From a checkpoint of a small transformer trained on Wikipedia: 5243 steps.
Each number is 50 + 15 x the weight over its row's rms, rounded and kept within 0 to 99. Layers, rows and columns count from 0. The size before them is the row's rms in percent of the matrix's.

# q: layer 2 attention query, 128x128, rms 0.142, rows 0-20,32-52,64-84,96-116, columns 64-127
# k: layer 2 attention key, 32x128, rms 0.134, rows 0-20, columns 64-127
q0 106:49 56 55 55 61 39 46 44 21 37 21 32 40 57 42 61 50 57 53 42 02 51 66 49 83 31 49 75 48 71 74 65 22 46 43 55 65 59 51 37 53 40 39 48 66 52 65 56 31 61 55 50 39 43 34 23 59 36 49 41 44 53 41 65
q32 099:74 39 53 63 48 56 60 45 40 33 76 46 47 35 60 49 35 25 37 49 63 73 51 45 66 66 79 52 61 48 35 52 45 69 53 49 63 31 44 62 69 40 77 50 53 71 43 49 62 47 87 64 48 44 66 23 41 55 48 83 32 78 49 47
q64 083:41 65 48 56 77 46 77 55 28 74 17 70 53 36 45 23 72 88 33 55 68 31 61 60 47 40 46 68 45 46 64 56 35 48 63 57 58 64 60 34 40 56 40 72 70 65 65 55 42 46 26 59 27 54 23 36 71 54 41 59 55 32 45 49
q96 082:66 57 76 58 59 76 48 37 39 73 27 33 52 53 57 31 74 58 48 64 54 50 48 39 42 46 48 72 45 52 78 51 34 39 49 55 67 54 49 22 42 38 42 65 47 47 68 09 16 27 25 32 46 56 46 56 74 24 51 45 52 46 52 45
k0 109:51 62 69 49 56 58 33 70 27 63 73 65 35 38 36 57 40 64 52 49 38 47 59 36 54 38 50 78 27 50 67 63 53 49 44 51 73 33 49 24 64 37 60 74 62 62 63 51 18 53 47 53 47 62 27 44 72 35 50 55 34 15 82 28
q1 082:52 52 34 58 31 23 63 23 49 47 57 57 30 50 68 69 68 49 74 60 70 67 34 59 62 74 58 44 60 54 27 44 48 70 69 14 43 79 30 43 68 59 40 45 60 57 48 48 57 51 48 99 59 35 45 47 43 45 67 52 04 75 54 42
q33 090:59 26 46 31 45 51 40 64 62 34 53 53 45 53 53 63 43 46 64 41 50 55 49 25 42 52 45 40 53 58 62 56 90 43 72 77 51 86 47 38 60 36 25 46 38 81 53 60 74 68 50 36 22 38 68 55 60 57 70 52 55 54 67 46
q65 106:72 32 46 55 37 66 64 46 54 37 48 30 68 48 42 53 21 36 48 55 76 61 71 37 38 71 46 49 54 52 35 28 36 73 63 52 19 76 37 32 78 58 61 46 42 64 39 50 58 56 69 79 59 16 54 54 52 48 45 70 21 61 29 61
q97 092:73 44 40 40 39 55 51 21 48 37 81 51 45 33 76 42 45 37 51 51 88 58 47 44 46 78 57 21 48 56 25 31 65 57 44 51 40 57 58 47 46 51 53 46 42 62 48 73 50 56 44 71 48 28 68 30 60 42 75 60 22 55 49 39
k1 070:65 41 27 60 34 47 68 38 44 37 32 67 38 87 68 54 67 65 36 37 68 40 48 60 58 69 56 34 51 52 35 30 75 39 35 63 51 77 55 62 58 44 49 36 47 64 28 48 29 47 45 74 38 38 16 50 69 74 34 41 51 49 16 59
q2 093:44 73 53 21 59 67 58 61 39 63 33 50 56 51 62 57 53 47 35 13 35 45 41 52 56 40 50 61 36 79 83 60 34 44 46 49 52 43 58 37 27 54 76 66 39 56 33 39 28 39 60 25 47 52 42 42 49 34 59 64 73 33 55 52
q34 097:52 44 63 59 48 43 67 51 22 68 25 77 65 55 47 40 48 63 51 30 45 64 41 49 66 40 46 66 51 51 69 62 00 51 24 51 61 54 67 55 54 63 60 55 64 48 38 48 58 41 45 67 65 51 33 46 31 67 26 66 58 28 22 49
q66 108:40 59 44 48 78 52 52 81 39 66 35 50 45 57 49 52 61 66 53 41 37 47 36 60 71 33 44 58 44 58 79 74 34 31 35 31 71 65 37 57 20 42 49 53 55 54 50 20 33 37 55 50 39 58 33 35 53 49 46 49 69 33 54 62
q98 114:52 61 55 73 65 50 51 87 52 60 50 56 39 32 44 55 67 64 49 53 62 44 40 47 52 49 42 64 46 62 51 74 26 47 42 53 49 85 52 21 52 42 32 76 52 54 32 34 37 14 50 52 50 57 30 72 77 31 62 44 51 11 66 57
k2 102:52 47 90 59 63 59 36 46 30 70 39 45 43 44 13 38 43 69 43 63 47 73 49 60 60 42 36 79 55 55 41 65 41 39 48 48 63 25 64 33 83 47 66 60 36 67 57 48 41 24 28 49 29 53 33 50 64 29 48 67 56 32 57 65
q3 090:72 36 43 85 33 76 51 32 34 21 31 49 49 58 44 56 25 40 48 42 36 41 30 07 47 52 40 52 48 64 64 48 39 68 46 26 43 43 33 40 54 26 35 40 74 41 65 67 48 64 39 67 26 45 56 49 30 37 70 42 42 53 40 47
q35 106:51 67 35 56 53 62 46 42 68 27 50 51 55 52 49 43 29 19 25 73 61 44 47 52 48 58 68 62 43 40 58 46 63 42 38 36 81 64 40 76 49 48 49 39 54 43 25 57 55 32 82 61 68 33 50 23 38 57 23 89 58 57 44 64
q67 092:73 34 53 50 38 77 67 49 33 36 29 32 44 51 59 66 67 43 49 40 42 61 53 51 82 37 45 49 52 67 27 49 41 70 86 40 24 69 24 44 39 52 42 48 74 67 24 48 54 58 60 69 30 38 47 47 35 68 52 60 32 77 32 18
q99 088:60 53 46 47 32 57 41 28 59 33 77 41 67 39 66 74 64 34 39 57 70 30 40 41 67 37 74 35 42 45 59 48 32 77 74 61 39 76 32 51 42 55 64 36 54 70 48 47 27 51 49 68 45 29 59 55 57 73 61 32 25 55 34 35
k3 070:41 61 30 55 54 66 45 56 45 54 38 58 69 80 47 47 61 57 35 57 58 37 52 65 65 43 50 28 56 21 48 34 63 49 81 44 67 73 78 86 18 63 36 24 63 42 43 59 37 52 53 51 45 41 68 41 40 66 53 41 47 62 44 65
q4 092:39 88 64 38 66 53 77 45 46 49 33 57 70 39 51 38 54 50 54 54 25 65 66 45 76 70 35 43 65 66 54 35 47 61 56 47 88 17 52 41 69 45 66 60 29 51 53 36 36 69 44 21 42 57 55 15 34 45 31 69 73 64 77 60
q36 088:49 58 42 59 54 34 49 53 46 58 27 82 47 70 32 38 61 36 46 68 40 66 39 65 24 64 53 50 52 20 71 54 33 62 14 36 59 67 70 68 19 51 83 41 38 56 69 28 56 13 62 54 65 27 40 53 23 57 30 39 47 49 43 56
q68 074:36 40 49 74 69 75 40 56 45 60 52 29 48 34 14 64 59 50 42 34 56 42 33 60 57 53 36 52 79 37 41 42 44 67 34 49 54 42 70 58 66 57 44 52 64 43 40 47 44 35 43 39 40 26 48 30 62 27 46 29 49 48 48 60
q100 087:49 45 45 35 24 68 56 43 43 30 39 32 29 55 58 29 51 61 60 48 49 71 49 48 61 67 68 57 64 44 39 78 56 32 77 16 38 45 38 70 29 61 40 43 45 68 54 25 58 40 21 35 39 33 64 64 39 74 25 59 62 46 20 60
k4 096:39 80 47 43 59 27 47 23 42 59 22 55 74 60 44 33 73 62 43 68 51 64 48 59 51 61 59 23 82 51 66 63 33 39 35 62 55 70 56 79 44 60 27 33 57 46 73 66 70 52 24 41 42 57 64 29 34 74 48 47 53 67 39 48
q5 108:65 33 40 59 30 74 69 49 50 15 21 68 44 58 54 38 22 55 48 41 46 36 51 43 53 69 54 20 35 47 62 47 48 67 69 41 31 46 71 54 54 46 45 23 69 34 13 90 57 55 40 78 56 46 41 56 30 64 52 43 55 57 46 41
q37 098:40 37 55 58 45 63 54 42 76 64 66 41 47 64 55 51 52 15 34 42 60 20 62 30 57 40 76 28 49 17 77 41 52 44 57 40 49 43 47 74 48 30 43 25 59 24 32 62 65 54 67 58 49 29 64 47 24 78 38 62 73 40 66 46
q69 122:69 33 45 65 26 55 56 20 54 31 51 34 41 43 52 46 34 39 60 58 52 70 56 37 69 52 55 36 62 68 23 37 53 67 80 30 32 29 53 44 53 60 44 24 56 75 40 85 48 49 55 58 24 37 75 35 22 69 70 46 38 69 27 38
q101 131:58 54 38 49 36 21 49 47 60 35 43 43 47 45 64 51 56 55 53 49 54 24 56 41 31 49 73 33 29 43 58 33 49 69 68 54 35 61 43 49 44 58 56 41 55 62 21 75 41 71 56 72 64 29 73 33 22 68 69 41 54 40 37 34
k5 119:55 67 20 27 34 57 48 32 60 45 27 60 52 52 39 80 63 31 34 83 31 50 68 41 62 47 45 18 70 22 54 16 79 55 45 53 61 46 47 94 26 66 36 36 66 30 52 55 55 53 66 54 36 56 64 54 41 73 48 38 63 73 60 51
q6 094:35 61 57 38 58 74 90 33 41 34 40 46 43 41 67 02 53 52 48 30 38 63 81 30 61 74 52 29 57 55 88 50 35 53 54 72 53 44 59 61 65 44 36 40 52 26 54 55 54 59 43 40 57 30 75 43 38 45 54 43 77 74 35 60
q38 096:47 51 42 79 09 52 58 56 74 54 56 57 29 80 72 32 39 45 49 37 51 49 40 30 27 70 67 55 42 26 70 56 51 69 50 45 46 53 43 48 43 40 34 44 37 38 47 30 53 25 61 56 80 23 52 33 41 48 42 49 58 48 32 34
q70 082:48 53 55 84 65 53 54 38 66 28 54 49 35 47 71 77 40 37 57 15 32 52 76 40 65 64 60 22 47 83 34 38 46 61 56 38 30 33 74 52 75 43 51 45 50 61 33 46 36 53 60 66 13 64 48 38 34 60 50 43 51 56 37 34
q102 091:57 51 39 58 34 58 65 41 47 32 41 32 12 53 80 35 46 39 77 47 42 58 70 44 37 75 70 58 46 49 49 55 44 68 71 50 35 64 58 57 23 52 61 24 63 49 32 55 41 57 44 64 55 13 81 57 32 66 48 32 53 56 34 54
k6 089:47 69 00 36 46 45 42 47 52 43 53 47 72 43 30 48 79 43 45 59 42 63 51 59 51 62 57 05 70 35 61 17 56 51 54 52 50 48 42 83 36 68 40 40 62 28 28 72 72 56 59 42 62 48 65 32 58 65 47 49 53 69 53 47
q7 133:74 17 30 55 55 48 61 58 53 33 31 39 33 57 52 37 22 59 35 31 48 31 34 46 57 46 54 44 36 44 72 48 42 73 61 50 17 65 62 55 37 43 48 25 63 13 38 55 45 56 61 89 69 35 39 62 37 44 66 32 40 56 48 45
q39 110:62 27 59 56 42 83 39 66 82 52 59 30 48 78 61 53 50 59 39 31 51 21 47 39 74 55 62 32 51 27 79 51 50 39 70 45 45 30 56 53 70 39 27 19 56 18 31 71 49 36 50 49 63 46 61 58 26 74 49 56 63 41 54 53
q71 101:74 35 48 35 39 36 68 37 48 26 45 36 34 36 71 56 49 32 68 41 38 56 53 44 67 60 54 44 54 77 28 40 35 66 88 34 31 40 57 33 49 68 46 39 54 58 35 54 41 57 37 83 29 31 53 31 33 68 70 50 42 72 10 32
q103 119:48 44 26 34 46 43 40 46 50 47 56 39 46 63 50 53 39 38 72 36 45 26 63 29 51 54 49 15 39 58 71 31 72 81 74 52 42 46 56 28 41 45 43 30 49 48 27 57 31 75 60 81 51 46 67 59 38 41 69 36 39 48 58 30
k7 117:64 12 41 48 21 53 50 46 68 57 54 42 27 56 47 77 41 24 38 44 22 20 44 46 55 42 52 60 36 33 49 10 63 71 40 44 39 31 33 56 35 31 56 43 54 39 34 57 29 52 90 71 62 43 57 62 56 44 50 37 55 65 59 51
q8 114:62 91 58 36 51 31 41 60 46 67 52 74 84 35 52 44 71 62 56 59 60 85 50 69 41 53 39 51 61 54 24 55 72 43 30 55 85 63 51 67 61 62 62 56 32 62 63 55 65 47 42 32 44 72 65 47 68 56 25 48 63 38 39 68
q40 099:55 68 44 41 57 39 42 49 21 36 41 43 50 28 51 44 56 30 63 70 45 71 45 66 39 55 57 41 65 48 32 63 46 40 19 26 61 60 47 53 38 67 60 72 45 51 59 52 65 24 40 43 60 58 58 54 60 55 51 20 43 66 48 67
q72 104:26 66 54 46 51 36 41 56 52 61 56 71 71 44 29 48 53 77 39 42 53 62 15 65 54 50 49 49 71 14 51 60 56 40 12 46 57 59 68 77 57 35 42 45 60 49 71 65 61 36 25 56 52 71 54 32 51 38 27 57 66 34 68 60
q104 114:42 65 64 30 45 29 34 47 36 57 38 51 78 34 25 49 48 71 45 46 38 78 42 67 56 49 50 43 70 44 20 53 47 30 37 45 68 31 59 59 47 80 45 45 54 46 55 37 32 35 25 45 40 67 46 44 57 70 16 37 33 44 42 62
k8 131:30 73 66 58 81 55 34 35 45 48 51 68 89 39 58 31 72 62 55 45 54 68 30 57 61 46 39 38 78 54 37 82 51 36 33 48 61 57 59 46 72 69 46 71 43 48 49 43 75 50 26 27 43 77 46 39 59 57 34 48 42 31 56 54
q9 132:41 58 67 46 66 42 57 65 32 47 42 38 59 27 54 42 58 61 74 37 55 71 40 81 65 60 54 56 68 73 31 71 37 34 58 56 57 72 52 41 63 66 67 76 26 62 51 51 48 36 23 33 56 70 44 28 56 46 41 52 34 47 53 58
q41 125:41 79 58 46 71 34 35 54 51 63 62 69 68 40 56 36 45 76 59 80 79 78 63 62 64 42 54 59 45 47 24 73 71 39 38 54 63 53 33 47 70 69 86 56 29 75 56 48 36 57 40 16 64 58 58 52 60 42 50 50 46 31 59 59
q73 119:31 67 76 55 57 50 52 45 34 41 41 52 45 50 39 45 38 68 88 56 50 81 48 75 53 70 35 77 55 60 29 75 35 39 30 31 49 63 62 44 58 73 62 56 35 65 50 40 60 38 32 32 45 76 31 52 27 41 46 66 40 45 53 54
q105 120:60 57 59 42 60 36 56 60 38 51 58 75 70 37 41 43 39 80 28 63 89 83 41 72 40 63 23 71 54 40 49 58 38 39 28 75 39 60 60 40 62 83 52 69 60 41 46 43 54 46 37 39 76 68 31 38 35 21 69 69 48 34 67 44
k9 088:58 54 54 63 37 47 79 61 38 36 55 67 57 56 43 55 19 71 53 51 56 63 77 42 73 76 36 54 36 63 59 63 69 69 67 61 33 81 44 50 40 67 54 70 53 59 10 61 62 42 36 45 54 30 56 59 15 41 57 48 59 77 47 21
q10 094:32 68 41 24 66 84 79 70 54 55 46 64 51 57 69 40 61 53 59 65 41 42 41 46 07 35 26 50 43 36 58 49 37 65 21 58 49 74 37 55 52 65 35 51 64 46 29 52 46 42 38 55 33 51 44 42 34 45 47 60 48 47 49 54
q42 092:66 57 68 38 45 72 47 48 46 42 61 51 37 65 62 53 69 36 46 63 34 51 36 58 68 48 51 53 71 33 78 40 49 48 67 79 60 57 70 59 51 53 25 57 50 16 52 57 36 25 58 44 12 54 72 38 51 30 49 48 61 34 48 29
q74 097:50 24 69 58 58 76 49 52 55 68 64 37 46 61 24 47 64 48 39 46 43 40 58 60 54 30 36 50 59 51 70 31 71 61 40 65 60 40 37 62 31 47 53 34 73 38 59 20 65 26 73 41 25 60 63 85 70 28 67 58 32 49 68 59
q106 094:53 28 43 55 79 74 58 45 47 33 45 52 55 43 51 49 75 29 17 99 48 36 49 36 55 29 45 37 68 54 54 55 46 62 59 58 45 29 78 55 61 38 61 62 64 32 72 41 55 35 62 19 26 66 58 58 65 40 56 30 59 34 52 59
k10 100:26 52 58 53 74 51 23 65 45 39 76 57 61 54 72 35 43 18 53 47 69 49 18 38 22 58 61 49 59 48 65 48 31 52 42 29 60 39 38 55 52 36 55 38 51 16 58 52 18 31 27 45 29 53 51 50 47 36 39 48 13 51 57 67
q11 128:15 62 55 48 52 21 60 44 48 49 44 85 59 61 48 36 39 55 77 47 64 65 50 54 48 81 30 43 66 65 44 61 45 48 60 37 64 54 57 30 79 79 51 67 61 72 63 51 55 35 35 62 34 79 46 42 59 58 47 59 33 47 45 52
q43 134:41 76 47 61 46 42 59 31 65 42 40 76 63 57 67 46 64 68 46 49 56 61 52 35 66 20 80 57 67 29 39 60 41 29 68 35 55 56 68 73 83 48 62 41 45 52 57 70 60 64 46 45 25 83 63 12 38 70 43 81 47 47 27 55
q75 105:58 45 45 63 67 63 64 67 70 38 56 32 63 63 43 36 48 57 97 75 56 66 67 48 33 68 37 53 52 51 71 50 46 51 61 48 37 65 63 51 51 52 60 56 52 46 32 28 65 34 61 49 44 52 58 58 54 46 83 69 24 60 49 70
q107 114:62 56 31 29 32 29 56 65 58 14 63 68 63 37 43 38 74 34 53 68 70 72 52 53 47 65 66 70 50 57 50 61 20 47 76 52 39 70 80 65 46 60 52 86 60 65 53 62 51 47 56 32 43 51 80 44 49 53 76 51 26 34 34 46
k11 112:34 77 28 43 43 42 74 65 73 36 71 52 35 86 68 40 49 54 52 55 49 66 65 43 56 78 58 23 48 61 44 34 71 46 74 48 62 68 53 48 50 36 27 66 49 41 23 60 50 30 54 36 37 37 54 52 53 54 56 47 48 60 38 35
q12 106:45 39 66 61 65 17 56 20 45 33 58 41 55 57 27 55 37 60 53 63 65 61 47 55 64 37 43 55 56 60 42 84 32 35 35 42 21 21 70 37 73 60 65 52 56 57 93 52 38 58 45 66 56 53 20 63 52 48 34 55 32 39 49 45
q44 113:33 54 43 60 47 39 25 44 78 84 66 60 55 39 66 45 53 35 35 43 70 61 37 61 76 36 62 37 50 27 43 62 40 40 41 22 57 21 55 77 63 40 69 41 47 64 49 70 32 50 43 68 76 20 72 45 44 68 45 56 47 28 42 74
q76 104:53 53 38 54 59 55 43 45 78 60 23 51 60 54 51 93 65 49 27 48 57 48 39 65 59 46 44 62 58 48 31 36 64 32 65 57 41 41 49 53 52 54 38 39 42 53 56 66 48 55 42 59 59 60 44 51 38 48 35 67 40 54 63 79
q108 086:25 36 72 52 57 56 51 31 35 29 35 57 43 44 24 49 46 66 51 30 39 36 77 62 51 71 46 64 44 42 56 69 45 62 62 55 41 41 73 65 75 66 51 63 93 41 76 37 63 42 49 58 27 55 40 43 53 60 32 35 45 71 41 60
k12 095:29 41 34 49 51 44 64 26 63 41 56 33 48 42 41 50 62 70 54 47 59 72 54 45 44 61 75 40 55 44 36 55 33 69 43 42 30 54 65 59 32 54 56 31 60 53 57 32 63 29 32 66 32 35 66 38 29 50 47 49 49 76 37 37
q13 109:31 30 66 43 53 59 48 41 64 21 56 62 59 64 15 54 26 42 40 52 50 69 33 48 43 58 22 41 64 58 28 53 75 66 26 55 68 56 52 44 50 57 65 45 64 46 46 53 55 42 47 51 15 61 35 60 44 58 40 85 51 61 62 58
q45 111:45 47 61 47 35 59 40 67 28 58 66 61 58 51 19 33 60 53 33 63 47 43 27 51 34 24 50 30 54 24 67 59 60 38 21 54 99 32 70 73 62 63 52 56 48 46 43 44 43 33 52 40 53 34 63 38 88 79 31 43 76 38 29 59
q77 114:75 59 62 42 36 86 63 51 34 42 78 28 52 34 25 37 55 63 28 59 56 57 40 54 63 68 30 53 53 61 33 29 43 45 60 55 66 50 24 33 48 70 28 82 56 52 22 53 59 54 51 26 32 51 34 54 40 31 70 55 61 75 86 36
q109 105:54 49 59 51 46 71 38 36 43 38 35 45 58 45 41 58 61 63 21 91 49 51 35 51 70 24 36 30 44 53 63 41 50 50 43 48 58 45 40 67 40 30 43 44 39 40 61 52 39 63 50 58 18 34 47 67 61 76 28 91 90 63 50 51
k13 102:36 51 42 76 31 62 28 46 30 21 58 79 66 46 54 65 59 52 49 57 61 32 38 23 43 53 42 44 53 56 73 54 71 36 32 58 49 70 52 68 46 31 37 50 51 27 52 71 55 59 58 62 64 55 44 48 38 79 27 68 64 55 58 46
q14 091:64 27 51 19 30 50 53 42 32 40 48 21 34 57 22 70 58 35 41 40 31 34 37 51 49 36 56 62 36 64 58 38 39 49 66 18 30 25 42 57 27 31 41 63 45 44 59 46 55 69 61 63 41 43 46 42 45 38 75 42 49 61 72 68
q46 094:44 28 33 74 68 21 75 65 63 48 56 58 49 43 68 46 19 69 57 54 72 39 53 50 60 69 46 60 18 66 36 61 27 66 27 52 35 64 47 28 31 54 63 59 65 69 40 57 41 48 49 77 74 22 21 75 37 42 47 52 55 31 41 47
q78 086:40 43 46 37 57 09 43 34 54 27 19 41 51 41 61 66 40 43 83 69 29 41 57 51 25 32 61 53 42 79 69 87 34 54 53 56 47 50 61 29 41 38 67 60 31 31 70 24 35 59 43 60 31 52 34 44 85 50 38 33 62 57 19 67
q110 094:43 41 43 70 48 18 54 41 49 59 86 56 34 57 47 47 48 74 30 36 49 29 59 44 26 57 49 48 29 45 65 51 48 28 38 68 26 73 53 12 70 32 69 73 66 43 41 51 81 51 62 36 57 52 34 61 52 31 70 58 51 46 60 28
k14 123:47 32 59 33 31 48 52 48 66 73 59 26 28 42 39 62 48 54 45 51 52 57 50 78 33 55 47 80 16 69 48 63 29 33 48 48 39 49 42 39 46 39 64 65 43 84 52 35 61 41 45 36 61 32 40 72 36 24 49 87 33 52 44 47
q15 098:43 47 52 69 79 56 40 53 53 70 53 51 56 70 54 44 62 41 62 76 77 41 69 57 35 70 55 58 52 36 56 63 38 53 43 63 40 70 49 33 44 55 67 55 71 37 58 54 32 57 39 48 59 41 32 44 53 63 31 67 22 41 42 56
q47 106:54 73 66 36 39 89 13 23 57 71 50 54 59 45 51 61 58 27 26 56 61 59 71 52 58 55 50 41 74 47 35 44 77 34 73 73 50 34 40 61 73 51 48 39 38 54 64 67 45 58 45 18 39 89 62 44 63 49 47 76 36 40 68 59
q79 101:42 42 47 73 62 94 45 65 83 52 71 25 45 63 45 42 43 63 62 37 81 67 56 55 49 77 55 70 55 63 43 48 84 51 69 46 44 53 35 48 55 52 47 23 56 92 57 43 44 31 63 37 86 35 68 56 47 58 52 63 25 48 73 54
q111 104:39 34 50 37 57 76 62 76 82 45 39 44 60 40 65 62 60 41 61 57 46 51 75 57 53 57 57 80 50 54 49 53 33 82 31 51 58 47 59 69 57 59 61 81 52 10 36 33 24 58 48 50 66 46 59 19 49 50 52 48 35 41 66 71
k15 103:64 66 45 62 62 63 61 62 57 21 36 37 41 51 62 47 43 39 77 42 60 37 54 49 25 62 72 64 52 56 60 58 36 87 71 74 51 63 44 43 45 63 56 49 17 33 54 58 52 30 44 51 65 36 54 51 50 51 55 24 56 57 52 50
q16 106:23 24 63 55 79 68 62 15 62 19 51 41 46 67 31 28 19 61 57 42 73 59 35 54 56 47 27 43 62 50 40 73 38 62 45 45 43 26 61 28 60 56 69 42 71 60 60 56 44 53 50 78 47 67 19 61 34 62 40 70 34 52 52 29
q48 134:32 51 50 47 41 52 35 49 81 88 45 45 53 47 60 39 78 54 57 59 47 72 21 57 61 28 63 32 65 30 46 65 50 22 47 30 62 25 80 70 59 43 60 28 29 60 52 60 44 49 20 53 63 52 63 30 41 77 32 63 66 40 43 84
q80 112:58 55 33 67 50 53 52 59 60 55 40 51 45 50 58 57 71 41 16 54 42 49 27 67 76 51 47 30 55 42 27 40 47 20 49 50 50 40 46 60 28 59 53 67 43 53 30 72 60 46 75 41 70 36 27 59 04 36 52 50 37 53 63 59
q112 093:56 63 37 40 48 81 35 36 62 29 38 44 49 64 40 79 64 35 61 60 62 43 57 52 71 52 62 47 46 48 43 55 62 54 81 27 67 37 32 72 48 45 44 70 25 76 76 53 30 52 54 18 28 38 54 68 48 72 61 36 76 53 46 59
k16 095:47 43 47 78 47 60 62 42 66 65 55 56 38 57 54 41 74 35 34 25 50 52 59 44 44 73 43 49 48 24 12 39 65 39 59 58 70 41 46 38 36 42 34 37 58 56 41 48 78 41 68 70 43 44 71 53 49 38 45 37 49 66 54 42
q17 114:80 50 37 55 36 64 45 51 39 83 50 47 47 54 62 64 49 50 16 26 31 34 75 74 33 46 82 67 38 30 63 40 38 48 58 59 47 45 64 56 40 32 44 47 61 38 34 54 63 44 66 43 71 28 74 32 23 36 63 28 63 57 37 60
q49 101:50 54 57 44 70 40 65 50 51 41 34 42 51 42 39 73 29 41 57 53 40 60 72 67 41 79 35 66 51 79 40 41 53 76 60 67 27 70 68 24 27 56 50 37 53 60 37 42 52 48 52 46 40 60 21 68 17 25 45 31 32 70 67 56
q81 110:43 36 59 73 58 25 60 39 26 37 46 69 52 42 56 43 21 51 55 41 38 23 60 39 47 21 65 56 47 67 62 77 42 65 42 60 50 42 68 40 65 30 59 52 58 67 79 60 28 68 52 64 41 49 59 43 66 50 31 25 54 48 22 23
q113 096:63 33 60 73 44 61 60 50 51 83 69 38 34 52 69 52 42 41 38 26 43 38 49 45 36 27 65 61 49 39 50 55 25 33 32 45 27 51 44 46 59 24 65 52 48 61 47 47 64 42 60 55 83 44 54 54 63 33 49 62 34 38 60 34
k17 089:76 42 46 35 63 38 35 55 22 66 36 33 49 31 49 50 51 41 63 51 41 54 31 98 45 20 48 51 64 42 36 51 38 51 61 60 55 39 59 47 39 61 66 66 48 62 63 23 57 51 43 37 47 56 46 65 52 12 78 44 41 33 40 64
q18 104:39 38 60 49 45 58 32 21 54 32 82 45 18 60 35 66 10 56 28 58 51 51 32 43 56 43 28 58 60 82 40 57 78 32 50 43 47 34 43 27 60 63 32 62 59 64 37 52 56 28 64 57 48 54 19 55 59 54 59 58 47 43 64 31
q50 111:16 55 35 68 42 42 42 46 64 69 81 52 55 59 71 40 45 70 38 53 51 59 26 57 52 34 64 36 43 45 31 64 56 24 41 19 68 33 89 63 63 51 63 37 32 62 52 69 27 46 40 73 57 28 49 31 38 77 35 53 87 21 37 55
q82 096:75 52 43 58 49 36 47 86 41 57 46 47 53 40 68 66 53 55 67 69 49 32 60 58 35 33 48 49 34 44 61 19 26 57 55 65 74 35 55 26 54 54 58 60 17 40 36 45 69 59 76 67 78 36 08 60 57 41 56 54 67 43 30 54
q114 104:48 43 34 69 27 56 27 63 20 42 79 35 41 35 44 61 25 66 71 45 74 47 19 62 61 70 69 42 48 47 46 63 77 48 30 27 58 46 36 50 52 53 37 38 62 48 30 49 72 08 33 57 64 34 43 57 59 41 45 40 44 32 67 50
k18 098:17 48 41 74 27 40 53 32 51 70 52 51 59 67 54 50 45 28 51 57 57 52 44 64 21 57 56 58 36 35 52 65 57 48 54 37 52 61 39 64 51 57 40 43 75 61 34 27 56 47 48 41 55 43 46 46 70 50 54 48 31 35 23 28
q19 083:55 50 41 29 52 30 60 68 43 41 59 51 73 41 33 57 48 65 38 46 53 66 47 56 81 67 45 58 59 52 43 40 66 49 45 62 49 52 47 64 68 49 46 20 68 42 48 77 47 25 50 50 63 50 64 30 60 35 44 40 72 30 39 52
q51 077:57 51 51 44 54 57 66 65 38 46 52 43 46 57 28 30 78 10 64 43 25 50 45 42 33 35 40 46 61 50 76 41 41 53 44 44 68 41 54 35 36 49 36 63 58 37 72 41 82 39 69 38 52 60 60 52 58 32 64 34 19 77 59 37
q83 089:47 46 70 57 41 53 54 43 52 58 91 55 66 33 32 44 44 55 58 35 72 38 64 39 60 35 62 66 52 33 59 44 40 70 43 45 46 16 63 63 71 49 48 43 73 47 75 67 31 50 50 50 43 55 75 36 47 57 77 47 54 26 65 42
q115 093:52 33 48 53 36 64 31 50 23 36 54 42 54 56 50 44 24 29 59 34 45 37 35 53 69 32 63 45 71 61 61 40 52 43 46 48 65 37 51 59 31 34 38 13 47 48 62 72 55 42 56 63 46 54 57 39 50 42 33 64 30 31 46 68
k19 094:42 62 54 60 57 34 57 47 28 37 71 64 61 83 70 36 33 31 69 67 49 36 30 39 61 36 62 46 84 52 59 41 65 46 25 25 72 45 59 67 70 44 50 35 60 28 60 66 53 49 33 56 62 66 70 41 53 60 46 62 53 32 71 67
q20 094:37 43 46 49 70 65 66 73 54 47 56 43 40 71 58 29 54 71 80 62 67 56 71 52 44 60 43 34 36 48 51 49 59 58 48 59 55 85 34 47 59 62 61 63 04 63 24 37 25 81 38 56 53 43 39 60 57 65 37 73 38 58 56 51
q52 094:65 33 60 67 53 61 45 58 35 52 53 43 56 47 56 53 47 91 27 70 50 49 73 46 67 60 53 36 44 40 45 46 72 48 54 69 53 45 26 43 72 44 53 70 52 30 37 41 39 75 44 32 47 52 43 65 71 55 53 34 57 49 49 55
q84 108:20 43 42 55 53 40 34 56 63 61 40 47 66 69 54 49 43 46 61 70 61 87 37 67 40 80 34 25 62 38 50 46 65 41 31 56 71 77 52 50 43 55 54 49 24 63 50 25 54 39 61 66 71 39 37 63 44 65 21 67 49 49 57 62
q116 091:51 84 45 39 48 57 60 49 74 43 38 73 34 55 67 84 57 60 44 78 77 72 51 47 49 56 27 41 33 66 39 49 73 46 42 65 56 65 32 26 55 61 33 73 33 19 37 43 32 69 42 57 62 43 30 50 54 58 57 47 80 77 63 53
k20 109:54 26 68 65 61 60 53 77 49 54 59 61 76 35 32 73 33 63 32 46 72 61 66 61 44 70 26 69 32 63 60 48 53 49 32 64 41 51 35 44 64 59 56 54 22 46 45 49 35 54 72 64 71 40 18 42 57 54 22 46 61 45 50 35